From a checkpoint of a small transformer trained on Wikipedia: MLP 320 SwiGLU.
Each number is 128 + 24 x the weight over its row's rms, rounded and kept within 0 to 255. Layers, rows and columns count from 0. Numbers have three digits each. The size before them is the row's rms in percent of the matrix's.

# v: layer 5 attention value, 64x128, rms 0.0432, rows 60-63, columns 0-127
# o: layer 5 attention output (transposed), 128x128, rms 0.118, rows 60-63,124-127, columns 0-127
# gate: layer 5 MLP gate, 320x128, rms 0.137, rows 0-30, columns 0-127
# up: layer 5 MLP up, 320x128, rms 0.13, rows 0-30, columns 0-127
# down: layer 5 MLP down (transposed), 320x128, rms 0.124, rows 0-30, columns 0-127
v60 105:144092070096142141129144170130148119163154114143109141118142162084130141174120123154086128138137148137128138092111119135148114126145155152121094166150072165128130153139109135102103133121154139111181147111147095112148132110095161154128106118105089098174087156105113124168091126112137114130128120144137090086178125141141123163093104117114159131149123118140103120103163136156096107108121
o60 118:142139144128136142103084090128160105122102109122120121146123165096121153125159096092166100131123122141137136175098123108122121161110147114119120080111100135122091147093157172101136143132111079127119144156125159142115100152099142134135084104119095172112151124155161107142088152159138102107128105126082147140122186101152129163129120124067157132128135144101130160162100123140094156119126
o124 089:115158162163078109119158152091119160132123152145144124118169070152145115123121153187133128163146107095118108088129138151093100101134105146109148168118128130116128122124116107136142151120148137170175111084118113120161201123155134127117164146160167104117102133123125147131147121115122144145102134128153136149129090176123117079133118140156093116155157124159137117101153138113161129126155
v61 097:119116178101134123130142145153111111150108119157141109107096106115147130109116126128152095133154117131156119161085106106110132137131146142082060134127157109134136122088111132126167118139077083131108138167090136100149131128191133120108153127124100087107143096117117114131136200138146138091109184153123113144127102125113119126148097060170141099126132152127138136114140132130116132124091
o61 109:089152118127105176090132153142112184128108119126145112167140141135103113094138167148146161082130066107141068116141141116141164121094145088145139158132114154125134130132132146150147107137122110094137139098115141129079129153119076105137109137169177166140121129107126151106131106123134109123118086131137161115106126137158162136160115149136147119136122103118146080106108147085119077128148
o125 090:172128134105171082121141097128139079110171142137102171153128120165146109131135123111170074132148186137099146122097122125116125167170118139122145124114107133094140120140112109108101169098159162101124124147153104148165152141128154133135126148096112101099163143137126081199108138154133127169153143114120142137120127127156150106137161116126146132119131142134109130152124161177151165131121
v62 112:137131112106171086112128136115099120169157120126127123142132119181103105130173079160096110148144091093137133100115100168114149155136104131155135168097144094117117158096117130161143122211161116136146108154148140106113052115130157137123138151128143153130125128140162103124118144129098136124103128158136134116121057132132142117110120146139089119139113160120134151084144128136106145135121
o62 117:125124136144127113129091129159120134135134105105149155137128140084139116128139124157123141182152129159137181152139111125115149096118160095187091148144108121125112107140108096111091146085115117134130151135100118157140129139138145139181144107111096130153140137140103130124118098128120082088111137140113120070133142121136106112059141102120115172111171074148115102103082142151125107151177
o126 098:141148110097110138133139103113126086108112152158113164140117109138124139110104173097157110112110145117109098073122151104123120154138128136055174113124117131126098160145138155160141085125124135108125139144156128126134112109128116167117131097159134149103139103149151131154159185142163164148161121099122117180130142143145118165155119127118143073134082164117155126143175148119146164138102
v63 101:128135140117123097119099135109110127130148059101109122126102145163151113134163133154106105125130139109111145092129131150135102136068156184156115141161164131114118129145162151120122157102110117138156077140111113098113139113111087146171139137142097112139149160150162117091123108093148135135132108180116141155133174127080124135143164161126137096127154063124169121134149119163139137119146
o63 113:129117125111088125112181165147138133099119095139085139104141116110119121137087105099152127147136172163168102163125136111134111162128133108152160104145184057158161162092139108129119141158168097146091079134134111129113113156140123145107144104109100132149156117101146135140189153116148125133147151162105151160105132151149126135137127134134134125109137157123115105110102116165121091158118
o127 083:143109081106177075161093160070147096138128152165123075147105118180163131111122153136132127138157115099116133097126121103171192137122119108113094154109073158134119135122102131142096108110111130156122153144141131121157130125130119129134124138114114134164099150114133154143087105136144126132136130097137083132123135136135109158087147076095149115108104109129130129173145152113158144146120
gate0 116:127136145160150119115142100137109137159150155085123128135127134122137132150114114135120090143160098163092172099095115130101075134156081152114177150103136127133166148084115114118098092092087180131125128117164115163126114122179154116129105109131138096100107148173107159130105144104107167119117145143123120151125103084141098100104158127107153134109113083135110138171153128106127121147119
up0 100:137155149119089118151077139158143125132138147137127118136153114162128134115128144088147129129139143147098101100098157148123131109104130089153151130093185142157105096121140136138084143138101163104143140131122168158138103143135140127146139129192152121132085092159086138151151113087117138148068111166106138118131093120141154143124115080152121096169139080162144119156128094155133117117122
down0 100:077114135120128102134130122098125108123086134117110118080109159129071169191106145097136162140166143149118147085156118158141121129103142084137127115074114146157130101139119095123097132118120147110089091109146125169140161193133140153067153139099121140123135144121128112126115127141123125151159084157148126101120123123137111129139166128109108120109092125115115154109155141120145078128134
gate1 105:116130127176121123152125119151179168107120111105140150104141117178102101105136141140134114136164108152101108132125113146171109129127111141130143114115122133135140107093152131124114149175094097087156138103179123136126134106139099134119172156201143146102133108109170136104131137093110193109100101146142128139125159079134151149141123129090159150088123151126153115166145128094140160144137
up1 104:126127129150124104119168114118146127130142128143103139171166122161130128072150099129113116139141128128129111169111164128160146182093126157132128145104141121139181105127127143164150141169167100171168126125100151152099113182098113114121184129157117120146142125095135126123117095147100158113110089120094136139097127126140097136143176153124153126143087120086171121156136167136097151134142
down1 102:122120168097129102096115129107133114140126144138132119119139134086124143133091118112118135148121112105132139153106115095131088137150200108088144173106154140155097124147132136170106126122120105117150134112059140096100120120101113140129120137103106119148112113145122137095146169146174144173179126133111118135113134192126107164144146188174157113180130123124130111130122099098139149162124
gate2 095:140138104113096104132094157154129140099112116130123159150157177152102132100120116124133089111105126114155145101135124149170115125097131090126125138118125091135139119133124113121077068112118131075103117159085150147110168114143118137184128091094136129158156114090091168138130118111137109090094153087113106154126120148155177101152157088130142142152127130118157104112159156135139095143121
up2 100:095119114143084109118109145150146135129100105136127106127167143133115156126155113102162147168111162150120146110105121142143117144104183092117131122088144095129121117127131110116120055107166112079159114139178113168163144125155135127140133124133134086111165128103114091150164108122153149129110151110097077116117123202134132104120172109140124122152159126142133134130126113086118094123102
down2 095:134176137129146112092107093136077148089142135150162164149115079147132146110135142139109128127108141129168141149153153095087129101120108121120147120160141134131137103134126162190109140138125092158132143124076126097102150121125115154135120136158099154161111131141179119136052134159095129114113126136134138149118105094117070142144120135166116094152091163132126120145114124098128162115106
gate3 096:134177135108128147124148125135167129144135129137147152158176090154125158103167100099111164114084124153123117117133134134147088162122148178135137156147180125154158120126070147155090138141146111128155152092126126158135112110077098119124124134133100141118151116138140148155126130157129148142133117119168133083141111190122165130133151119133152121137124063123123143162138126077149157104107
up3 102:115102128108156130126129151135137192133136095102143105131153113150124133108152149132126141092097129165108082159174106148079074171113136177125125155149117119127128148084157114127135122131150131155167125085131130148097138098113158156138128106134143135125147094139155122129127112166119147120142144113139126151127070133126091098156058117135139174154118103092131138080136132100107134103130
down3 105:147095087148141104098113082166150105144168135097112110122145181122158125105107093131125145077134158120161126106092156092149150098129118083098142118138156140166139127137122123129105164120114084123120106159141113167127159135158101138132108104112119119141093152141156146142171128130125100154082119130110086147148157144140092186137163131151135108116149134155139137123087103119135093147116
gate4 096:139078115150121114112103073125111139123154133138141100100105154118167112100152133129151109129155122065166120162135165106121124120091109117132086171114124124091113125189139134142106124103137158083161133115132076146147146115163155076128165131110118128094120127151173123119094123152128139133106143158104123095117161144122165144127126115154095131121168147115127095113124144086120091123111
up4 098:114194096128120121156098160171152109108138107098158131153117135104145146143098093109134163120090091149123144136122113157138164108145160122135176148112115117142119112089081131138187131109134118119138148130116149135133104141133094162108085129143100165133108157141105122113134125094098141113104130119151168115156090105119140139122128121129115117181147133174132159114136100184118174101153
down4 098:099134116099115137168113114143119156109184150091134118118122099125141136078134098118132078146139111104126099123118120160154116135118143135098129124126134132075073129110143133090138111083104151117142163130158141103097155150145135127145147150133109109080127123120100187068107123107113147120129157164161079106117137111105181084124133158135089119113177122138117106145127139137108125148124
gate5 090:121156140156108121116109105081155159136153109151140125143068108133133117133137110117152137106153128074117092138099165066103104115124116143080093165120123089126090169112095131077094156118111096138173109125127155149137125170114126116131130126132076128118127127147142117132096135169181114150127133122129160154109132122146113147115096129158145120103130140097152087094112160122110113133157
up5 100:155108138174099134121112118131118127134169080099163106129139091174145154108153101078159142090115115114121144155084180111131086140091114116058122131146126129097138159143131164089084105124115155112146101091126120146121154141140134113121112125145079158118141147123162122119110175148151123145145141142116145112116122127148105146157111144154114081121136148112162131118134108082148120156123
down5 096:101072139103168098135128123113141137134111161126098120146117114147109122118170122165147129073114099112141143140140130162081145117155129127117121133089098169143130129153133166169119140140141096073158113132113119142116116111148100098129133156092050152134128144105139146127138113096159118159128158141158160148149147124145123147163139174118172130118112132103146104087151167100129091123146
gate6 089:158119098133113077117201072152117146126130131119128109122110135137138156144099104131113096113136130104147203126128149159118160136145126150120108112174119117121120095119152187133175115114125117158122122177136138128129150119117120148131110113102137158108109141146122080131116180126141099153100127103125126122073144128123111124122118155090122150158158175147132167155133134150174134091117
up6 092:157121111137123108127146147158110106125148102108142131151117169100156154156094080144160090129165118170100120093139132117122186105123160145118146142101128150112160119093160141124112116099117100170140110147157141078163151089151072073122152104127152118105135144126063138135090136091115125132086111127123105138127124099119102111112122137143104149148154105115141165124143117140157119142103
down6 095:140111150124061107126154128106111131143112130118083135143121153154125118174082128080189130107106141123176138150133127103126117149125139117143143130146147095143181125117144141134116110107124111146138111094150126119109137070120097124160123117127161143109119173153123165148106159126210117144107116094143136152116161086112105104149133142113161126103145127138103158121122137134144184102118
gate7 094:115100154133147158124113113146123136109117143085142151150142100084152119163094149135124122128132145089131122105129109114095127134149127125126129122115066133100083160100111116093105136120129161118111101143122105111173153121111127166117141122129159220091143152112126143102135155094088125093155126120119143109161138086114127108130135106118132112112134168182133129167108095153152162137175
up7 104:123106117157165144110081108122141082134140142159113146163101087154133142128130118143124155119082124084132057154129089126149158120164145097137089111084098090087101135090146131099142133134119102127108139130150108148110133123181111147098108114122111131123135127125150122122123067110139172118149099157173120133126138097103133090130166117120112144109151102142109141148098159120122168124126
down7 101:131121083128125134118090172123132122133118137113138142163127093176173110144110130174133130109134105078132099125166126160133131105160100119114114128132084125091107130135114129073122118109180110123143113155108107110119106156147153140120074090128151143119106122136123137110127116167095111100133114114179138137166128129103107140110164101072138159124088161150146124146157108106071152104126
gate8 092:127127132160107168137107129166144143159125155174136143144139126144146163089126166156083117121139130142095121168120120128127146127105124070144164155129126132186149096134129160169148145155176141109099095116148101178147129158144117113128142127124105124115135126115142159059139131161163141136118096110082186132108107125129144112109127132113123100121100142146099115146094106084133100119147
up8 086:158133114113134156138121109131093090095120080083110129139143121137123101176147159122171102094118123069102138130124108093142119135125067128122123114121119121112082098121130148087097146158118100094155126137108128117155125091120142134151128145111146116118152094151127115160095134129070123072155143095188084101141154133141114131111120141147100122124160140152139112131107130163147111090119
down8 093:135161127110098150133110157139118141164147114150124174109113137130141144138144141184162086114167130132136115114102127114132098165120128144148131159114159115115153143111128128131180089123094103151141123112157122104101129084112109086141138096099131181112136118153137144085157095144178127111111103123089122086120145134159084121081115157100137142131096132128168156127101152077132131137091
gate9 109:109170134105127130122104142101144130113109134117131163161084124149106122145110150073191144131143105154108131112150149134144098125119132131169154085099096121154140152139119103080107100097140140095098148135133141107164116111133108115116152107066137140119132163145127130161102076123128147149102107146152131157158134084145124144155150118120150162148098067137137147140128065154130137120145
up9 103:146127158123135105136156107159114155094149139117132128136180174130082152103104115136163074159132146150142129140149124160119103132118102121092129113134151131152104139098126098124123139140151147154136120133111135164119132112141099135133117115060116139152136156142155154166159162159116103105116154161169157110125184121105102124146113125147098106146074068120110103161126086151120110160117
down9 100:150100130158113130168153130096155107156108153119106086137154113107139122146118109173111207134097163143156128125116107153120116160153132129115147091168159129101098115134134100176095159143139147138190079108140103136125104114161127112111100152119136078148190118115121134119164128150108125111156128123135137127141092150128129140066113139128152125126128096093125126122136117098147130104112
gate10 099:161124117144111102143150146084127125098134132102132126160153143161186141136102100111146136112109090128123108114141135132147093164140181125115145140135091111150140160062110137112156156085137139124152150062129132141135155105069162105152103128120171149136158131144126111114115085129126106086137148134129127158119123138141122180165113119114144123147145133101117126160147086119154130147181
up10 095:126162107118098071132097094158155146176131170159105099060124156140102156122136119131128129139148134104171148145193106139135131110103143151127114059128103153122117125130153112146142148159120155139122120119124169124127140111148133155090121140145094173169102125122121116131124131138137137182120143171122101108132153141118116116121153112142119118118099167169170100137149124110129154108096
down10 104:140083107121108149122131121135149182148151136111140135151083115104113116118138141130092105114134120133162138116116100129111138136137112158128137138167116105139129093170112133132183158092119103126114131098131116134149123112109185127135141152122128143112095116150183099083145124127094142120117151134135173103121111130088131096129168149085203127116133203100127131138110133120117150188121
gate11 095:127094147134133140193119128135132107160132169144100090180126106122153128118100131139121124120105124101137141127144140116106123108107158099149084176142119117128144169126152125150146107100170132106121104127145145148156110167066116079117118117115143133121097180100201112116140088123126160133118136144155151111162152118157145136136102128135140131146126110105071145138182135095106131103135
up11 093:141144134118115141080170121128085113124133129131135121095105149138135105116164122153107082110116143158128100115128121190132106121119118130132141074114153156122069101098102180168158134135090145135091127111122137134136174134166132160137124152147126167136133095126088143109113096128114132131109153138105066167083121146091099098127139126114129132129116138116137120072133136134113089085143
down11 078:134131103074117139098142115111153106130139154081131196122124133160143122130198152154170164109145143132123153120098123138101141130112093129134157156137124127151118124122114136134107150111126132077097134084107123125103149113160170121109109094112102138138129111160135132101122178107125173144151099103118154149108162129142174150114128178177154145117118117110139128171122160155157141124102
gate12 093:140127146146140119156144137113142124082128145100121121158127128099166108136173169085134134120107134107135150139126122163151105144102107146165152129138190107113104146161125155094132081147130109121128127153098144160155135113089116140118101138168206100153128110116115112134101085125092155095156104128085147192173147131148118131143135139153140151111141123130122153101166092119113121122121
up12 104:137124159100176121180141176121141142107118193106125113118137104105124111125139126127111164117162101118103108116136081112130127133143099123131118130148129129173160106138120076128135155121147126102154136166109173153117106147129140160154120114166133065129124161144113117117148102164159102126108110102129140104114102121124160157137179177155127134114166119154123095167133147079100119148112
down12 100:097165103123109137152168146122110147138144075125129118100138145180142152132111124167127086101092130147139094133132151103120134134136139119103125085137088139136120156102195192137125169108135151113107148123116113150092110153147138149125166128107069159114146123139151122157137147123142111150130120141184138120120126151132140095163087109096168131150123109146091108117156162140145154101131
gate13 111:120119085159109107141099135103166143146121121103104148121134131074124106117117114151147106102149090150130179121147100161126114133104143154129114059077148103154127124086137090109132113154126133127155136134114157175132127100116144131113186096168152144151122115104126100103137139093119143113129089091166101151171107110135150113130148174126113151129099154170147145148126115113095140152136
up13 101:116141103121115106107141179092141105172133134137126152104161137158105140101076137105146089133167112133158118108141115170110147133166115111141177153131156100122131093128102132092122087172123097095080144129120101173133143153116106160126163140129112146106123150151120147123104119123122143093127084113142129141138143178168139111125095132142146093143122115143091142117077112097148094092121
down13 103:162122140173178093162148096150141118098145123122115127125097122153156121127179128115088101129108144130098098110140102152124092139153089128141150145125108127136155168120172151137166147108131174154157112070118140074105131136158110133124101156137100114108088136123123177082140153103174078132141145132118161128098153137114127145104140140109173100103130145106134119124142136139127147121111
gate14 105:129159150125151087134119106134114133176124122139130150143124147144129090097149104152096108097135129155113132149110167151166147126106134117154135145135102141119177139107197104131158114184158117111145131142146119098081127133096075147138104131109116124108125132119087141125132110182105165184110098173142090135142125136146099174144152104105113157135098130118145117114148130138100147121172
up14 105:119136126093145193132131156162130178178120143112121117158123126142116143163136128088121131126152107134135096137131172164075093168145130127114160106089134116165074077117115131144175127128116121101130126158146138142130093109109134112080118135135138108111142170119144155089080143103127156095143113131139139147176111147108108152144175126116132135131109110129146118120107116103142162113090
down14 104:126124164176152110161108095143156128145118135164155134162142121157118115132117092152122181127110108175123150081130093130131158121102135147163180150117085151116136163092116095145155112131143115140126131142148129074105109133127093113108129131136100111133132112106110130069134082138120115127162073138133117139178119123112114167101119155125119114101120114108120105127199120118152125119158
gate15 084:133162138127138138134112139098194134148114131106137154082133105130152132134110106099140122124201131154124140120112117121114109156123120135106175088142133140152109142110110097131129157112101127134130110133197104106168165087136123091088125163117134155115124101091154126124091147113120124107098117093135081140117101125108144165126148129096141091104121182189134143137143112104145146159120
up15 088:131135128157167124124115165117125138114124121149164100164137123063148117151135124134127146200107115139098109169167085126157128106095143114117104103093112124081133185157123152111140130154196135106158119120083114160139120168133091108149132100144156116140125157166145108163165157136108141122142146162132125139116109135118112120187145156135093141121141123118146103138138145125121130141138
down15 094:142161151114169139144088142130161069153117120125138118122132141132131117110108084151066114115175130156134153088140118097155117152132122153114134109112137132101124128139099145096116175130167161164139108125119114134160156135083108119103120132176156104139166162110114117126177142086132138165129136131158123138174080099114120136137108104125105104104100150135151131135175112087157133154136
gate16 104:131093189152115073106145121109093128132118150146134152109137122136120108114120123085144124099113122144094112072132134118161143102118143143124101110118132146111103114107072128081086136119100117122162103091126120111174150146108147111130142130128102139133146117149117111156150174150124137148210133167117099155114168168148160104116086088147132106127127147091164138121137106130134145133135
up16 099:063151157127140139115158123138103128103147135116139115125145118144126159096073167073121105154125162136123123144117120155122153160158122125162135158142140086097122135129124103128111128118110074147115102095137140135185157106107129131134119108117156090105168125131123139196128142110105109069157088133089107121153151111136123115094150109116164128117159128097138094119103146151108160139143
down16 103:141132107145154119160114161121158130108128088103147124147111129111139106159120112153102185143165140092088131138134147149138131115105126067145110168124122119108145114141108164131152134091121124149149156115128104155107118144148099165083116131156181155134136134148149147116149157138118132107099148119150130065141185142117139146164125129115108196120104114148097114165127125135114111186103
gate17 107:194095078131116144122154088155128089152118144114132120118087120141176113126110121122098169097105157121107154151107122125106179149118178159135105127139132123126118066097138126127110136153127143148148082117160109161112091150116129136126143140154134114158145129134130143122140141145149081158117110090120106161070156080137145141093159137150138128111130128097089141152132130127095123156125
up17 110:102089102114085143088145127132154133169106128144126108146099103142155104129129084104096140172141170146145147168081122096107148097152123148153134141170147090117144089115116118147150137140180082124125120102102106157149128110132161105077123121131122141119103109142167124134128149066155122138141126119098142125081132099097127149125165114146113109105162147158152107106155152132126151140107
down17 097:155108126155152077128192154107150142098152149104087147130145146139125135132142103121137141115115115109105123091127171109074080149150107120088090135111128133136106153161113140161112102145120113171112161159153140129163106116124160141097091105123167090118108119125090108123170141088081132106133137129141109149141091130132131160157101120118109169135144140142123075149136121125153104110148
gate18 108:096170131092147153136113139160147081123186132150135103099150122141152170116125132180086112143136157163139089073091116144118155117163156125125135093160085111110123101131113130124124131130124111140151137111151133141175159107145112132162145102130083136065171098140141106144117120109092112153128121143113120101128102107116102079104103154111103151157125128140125116099124116130120156156127
up18 112:162096124095089136107143137115140098121078111142104113156090115125166133162135144102156158120102096108115172169088084119065117101117113126137169131142126156144153133169170125128097071099142141156134126115117114128094132143110155136123092158106119106155106163158095142133132129130093120148133143117162144138129155141111139123136113128153160121104121083126115160094094128085160131107135
down18 107:118130172076120129100142164121105094118122095129132125135135147103135134127117144139157100153084114155140131112118110106108108132162128104143141095130125136144139100121112135103078075161129134135153135112089124162172164144157138141133113131142072098090138151138097115119140138144072125194124124123112106139132141176099086114126130098098139105145172087105162172119107154140134158126118
gate19 103:133166126155116116133179124111173141102149130124139119106136126131137175141118140104159094115159135137081122160168136148118117143143112148157107132179123115100147168089136107132124116119115150156157122130130110143127119118105143138135103136136153143094145126133137102116108153122110133167099100156115105153123133128138135153158156128182169148170134155079114132201197132072105130121103
up19 102:080131104121117131136108088142097165103108132112063122148117130108137145142135087133173141136127105108117096118185087131164169138112136123124158125144138119163110105110101160111102123080112089093077167122146123155167140153132127128125144140148129126116089077129147155137133147156109112132130162091134142117120166136131116144150095138129099121122109149132158144134118107143124189073136
down19 098:162153111136135109110122113158165168108102100099167120116113105093132180116094111157128158139167169174113143177101134143120131131115113099110125133142155163137158151090152125137124133118176148116119101113123129152132125119130093168155117167147114114115149115136115121103117125087130116146112097164129114160181125129143138193130127079129122177123105125110108116176117167135147130105106
gate20 098:146144095149106109098104140107144122158174139148096148160134129141128129106121147168153109120088131142187093125141144156114146136096125112132127110090089151090133140083145145126120122105100103169152109116106132132088150174135106129123124149123133130168107149109107111123114103108138140138112204091120123159082142151119126147157158123131142145155149075071113103141156163113113143137115
up20 089:169132143161114162117102124174134121129109134175126128109143157143096094122092149166103082133163128160123162150134127117109109134154154127094121147139169149138160107136128114148144087113135104115182078090144124139144164152147155131122172147137087095145152132123091128097166123148141094148144067129154117114142128121127128151151135122132137086136111136126091148131085138158084147141108
down20 095:109145117126141117151109066073101137148126115164149147114140104153143087125097167107152133132142160060120086086124159084142171134176126115123177092086088134126111070099111123125128134096129121129093111139117103151136103136126140138149141101117132159120120155141110125173115146121094103132125138127123124137140128147143148121117134107160136133086147119154143117147112120123118141059110
gate21 108:107128120144143142135144140155138125097144138149115084122133158165135139129112127121144154110124164099134105097104141148144096186134141116124144100130157172111099171105151130138140160162097081088123103107080113098149110145099153096133049127114122124100118133107127175149170107133105134171121176120090114136133139113123150169124099146100133119147076095120137124139134113100123128109109
up21 104:159156121146141103125134108090115121168096118105088177119134142083145095107136135174078114126128141119156172133093173107126150131082134147119110098134079141145137087136111166120118164121115114138121173124168149130104164130162128122115127114095099137119153096166092136135095136114124121146085124164103098107133137138086097121100122122140116115114126138171156145136089158131111149107155
down21 096:120143147095101098114125135125133107079163114134106105154149123104135103134129098121078109097090127137179112106104122155113076166070115128164118094144079143135148103119135170121134128141147095144134110136111163116110198131100131116086101101120100122128116117147192102113135083116180140151135154130102108117141138142132150111151120093157124116161137127111130136130108120102111140126112
gate22 098:164075137099122110108129126125166172149086149124109112140105137122151117107109129106126187173071116177191124132130114117166133127137139154119116162126121132152123162114174117113161127123148103131150097160108098135152126105128140109102143130092172178126104164147136150112093114144125120158153130131115150121112135142129124148168125115119073149083119119115128125146124191130148124118117
up22 094:050134148124117119141089112143156139148157121112115156108130126147099148127147126108107150108107145156142130136112113111149074111162169108129191152106165112146157123134178116138056124104098119127154138129138122130153143138135095128132163136159122107108128064113129107104111101113136134110128126156096144089113115176159143148096155118104138151123098124092156177132125112133129115125103
down22 100:114150125133100116118155117109150126135134148104122168130110121134124133108150104131109114138083145104113139127104148124150124103155164168108092146147106079115082112114106112133121085166133170119146115123123101074133136202139113126139113112141117146108141123124124180105171135153136099135193137172123072152119064143132161137123127162149102125168166125134143136091129126121125131131102
gate23 097:150149084152134158109135107108166121116100125162106163179143147119112148138148116106151097143130122114134154122139144135118086157168130107082141129106112139124148145110126107078161139128153121155135177115123108136123117141180089163069153151150113192121118131132113113146120153158117135091132085147160128170136161125142079103148141142122121164137111119144090143153100121163118153126112
up23 099:133098106105103171111162108149145082118142085165122153149168144105102096085111146144114117131149128145142152095125126143130092104096123126143147110132124127128183137130121121146139106137111119124115166096135098135132152181091133155157160102129151161112114169157094144152162108178123083108153079102124120135088147137149101136121095115111112145100150133123090134094122166124144129146089
down23 100:096133149114155132172142093172139143131139125166143156121139125120130110076140143115136159146137136111110108139117150119150128172085092138079102101097088131126127130159152155163091146117091114081121159120167111122119172125105129131154127079136118113138096119149107122123116115140090086084126139133150101116090154147133124145079101154095149112103149125153149172153097147174122141133130
gate24 101:118163120102102112143108103160114096109108076134103113135173099159133090149131096176093176139133138130122119113170163073132145129125168121123104097114092129119129138141109153131120097106116135124124115141140098136125124116105148141166101125149156133119162129118090147151141125104067140111160103128156128104122188136129174123159142099126130150114115107103089101152151166093133086110129
up24 098:098126122121129162113147178130103056100142145118115123163116100130129096107137109167129128157130097165122122086131131159125112100139137148095112116131117141115086092182091125097097135120116134141116135143122124120124138074117150119137143103163126162134161152117082145136124143130107134114160118147141139076134163107109142099104132094116129128139120126060063091110112140096124089124144
down24 097:126138109120137124130124127138151127107078112115109145171120128122062095108161134168124169150113146162137145112142103113138137131133112138130100114129132153136118151150124093133164107143146146124147118140161143112123082105104066140101097133130129104153145101128098132150105090086101126088159122141161139118052113205150153134106166106144105121105110134112122128107100149097169126141124
gate25 096:146145145108135130120142127074143115146110126136158109138149139117095163160115125083078135107109113138126133107087138121129119165108100156120109122122166141054159142097131128124110136190134092153155140125096133104119108150123114137139150128169117111103132141143116125102083100126124100115158106111127122131128161121147088146129070094091174107140136108173062129104129100134097110129115
up25 094:144150120143124139114128102187154137124121169134127133086070122158126163115134161123133164116101118095120132114126108127106116104150122104127093096118102106089103117122156153140137061110130172109128107136094139141135137105158154123110134135156210140117121094145156145144166136133092149136124115147160138126150127100112144129127152173158089136133122129142135119115176171134139073104110
down25 096:114101095138168155112111122120149094146112123151128137140196123139128130146153148133150108087176146108106114126137104135118125123203114111144162105178098142125170125117128136113106157118138138090165084127144137117119121155136131138123133173135120134129102112124118157119109131116129094160157158128143116146114163171137146111074154165090073122147172098133105138131080142131113143161118
gate26 090:089136131107109134142116138123088138120117126140128135156107119143114114159057143106128135115170133126154107100105143125143171141101117119100181149115174149128118123142147140139118126154149100135128121117148123145087167182138138156155133114079118119127090166100144115113075118146153094114154119135093106119108167173145123134125095093136139121093108106151163159074106120100150135093161
up26 097:097150142121139158123101143140163136107133112120092131109081147131116143137093186103133173158126166123125153144101164138108112143149092132120180147161115139104102134152114103082146158164162128142152106091129139123094153163150075140088133125114172110100134122119170137157082107136121133100150162100131137123119139101124141166101115168132153098108148111135174117100127126115135157127127
down26 101:130113135083157137117113130143150129097117114128117135165173108106149151128128162128113172169087095139088167141130132126111143140124121181115112120119135137115141120127118158134136143109130163175105114077100143134088120096082094137087166125111114111117163165126147129087125150118137095102124152095121123141104153168183115142145159171152084119118167168114145094129111121142158126113122
gate27 103:181139127127147156147131122146110114180132080108117138117097099120134103154150125137107107117157128128146156142132128129131143165139124150131127082149067113141143126133132148132156112131165148127119136144106190132106095151146167127187099097149136154100157106124137134086131186093119133088115068112140124105122138141151121119118137108084109169107115121125090107133149109171163124163139
up27 112:133146147173109178086161101172114110112107129159156106159102127093071079125161134119139094134129145135103152153153124116137120112118137128164130088130087105136175117119175148114099127129166122114092151153110121120139125131141123146170140124120100140151113111146142098124133134152157160128111120091139118085126176123159166149136100117130092148149173143118087133116098153129145120170145
down27 103:148166130177103127138136128120138121104134151113129090156136153121105103129159132133144141068168110181107062124144122078146148103152118131113092141140126132097186131126114131153158148125068148119116099122113076135148115106115094122138138132125106136128152163080136136147132094140113150084105139126112117136169151156127132114136133155092152124181160135106135137100086146136138123096119
gate28 104:114135136132161145148135127123113106108155144142161175099187155098134100116155163121106104088120109123097107103155137103137094123163155102167135174140123129152122119140110126083135161128117111095084142143126078131120168128107161105134151146140095103108176111118127141154143136145126112146150139102129170137109100131118172115116086195115133123152122140107094142092091132115126155141164
up28 099:111100119107098089104119100133127154094106123114143135156103190143121164150116138125116118111147127142137097138123157142147143128139109128088180124092119140093119141123119152080122114102108148147131116116163134127143105113140058127164078107125113156085090127128117155103096150093055105129125154139116119148127107133124138146169155122099105136078182146122119162126136157137136141141134
down28 100:152123107145136159126143119124150104113146159094078130117136123119098144139115125096097081115124167095076094141101111076105110121129123105106137133148094116103159120118158100122132118164128136117135131132129110125117125139137164122159126102166132066113143156171167156144110135112111104143157149126149097119072130104142125112142092136193133130126171134110085099151127136118149189140142
gate29 100:138117124111154079117141109115164120140077121147110088152140150133164185114137118173119128134138100124103159145130136101146113164131141125141136122115119093150172113130168154092143155166114150091134137099123159106086109110122132132146173092114146117152110167150071130114188124111127133142146158090122089123115102138158107133157083154119137137071141142104141144108134136115140147106142
up29 096:139130091141140089132157122136131153159125096168147102134126153155101163121128118162161116174119101115088132107133150080125127146138140113136115104131134141132197114130195135132118168127111151123135163153102131154142169135137165124160160094118130114099141107124144109118142094147164108149143153120151119134142092089077150109153123151138149139090117112158161136160192133106100126136134
down29 100:127132124131080173142148121109090119104150113125139111141156102103106118104143098114129162109123155125144136110116151088132101102085099124114131127139125124134089170137101119152154121145152114106182160134141144151144147121086098079119123133165080157122127178101139110077118141145118107139122132127142164106146106122132192123078110075157146101179093158138124114128133146140142119114120
gate30 097:125191125112176111181084114113156116109111111123135106117136129137144133156141126152141143152122139182116136113112134133123152121108133114133160116100113138121115106104143132111080139110140176124127115167132181148115107068129084137150125140150107102089121107069152152151118133094141132186133094127128112149157157095134112181123107088093129154109110142148143144108093146128128112155120
up30 101:104127163158162136150151122173128125136160109101139114075127112106137156150136113097136149132122126131101145155115118155121141120118134119130122119139131125080139170134161148126072111116140137100116135147139075147108136098142156148124176190158160117126124121124110086091120169095101149133145093093100153161127114118144127174121084128124094121101148187130131140143091149105161108119094
down30 099:138147151120144136173154101126141135134131149143128082130138106108133078081122090099156132127127138165120152116102171128142169084136122135140130070161131124139173121126133113132124160161160116113106138130123134148141223132139118107113141103125192097128129118126100128106139118116129100163150141106122118173116117111109123182143138101113137107112153179150115143137112157126161105143109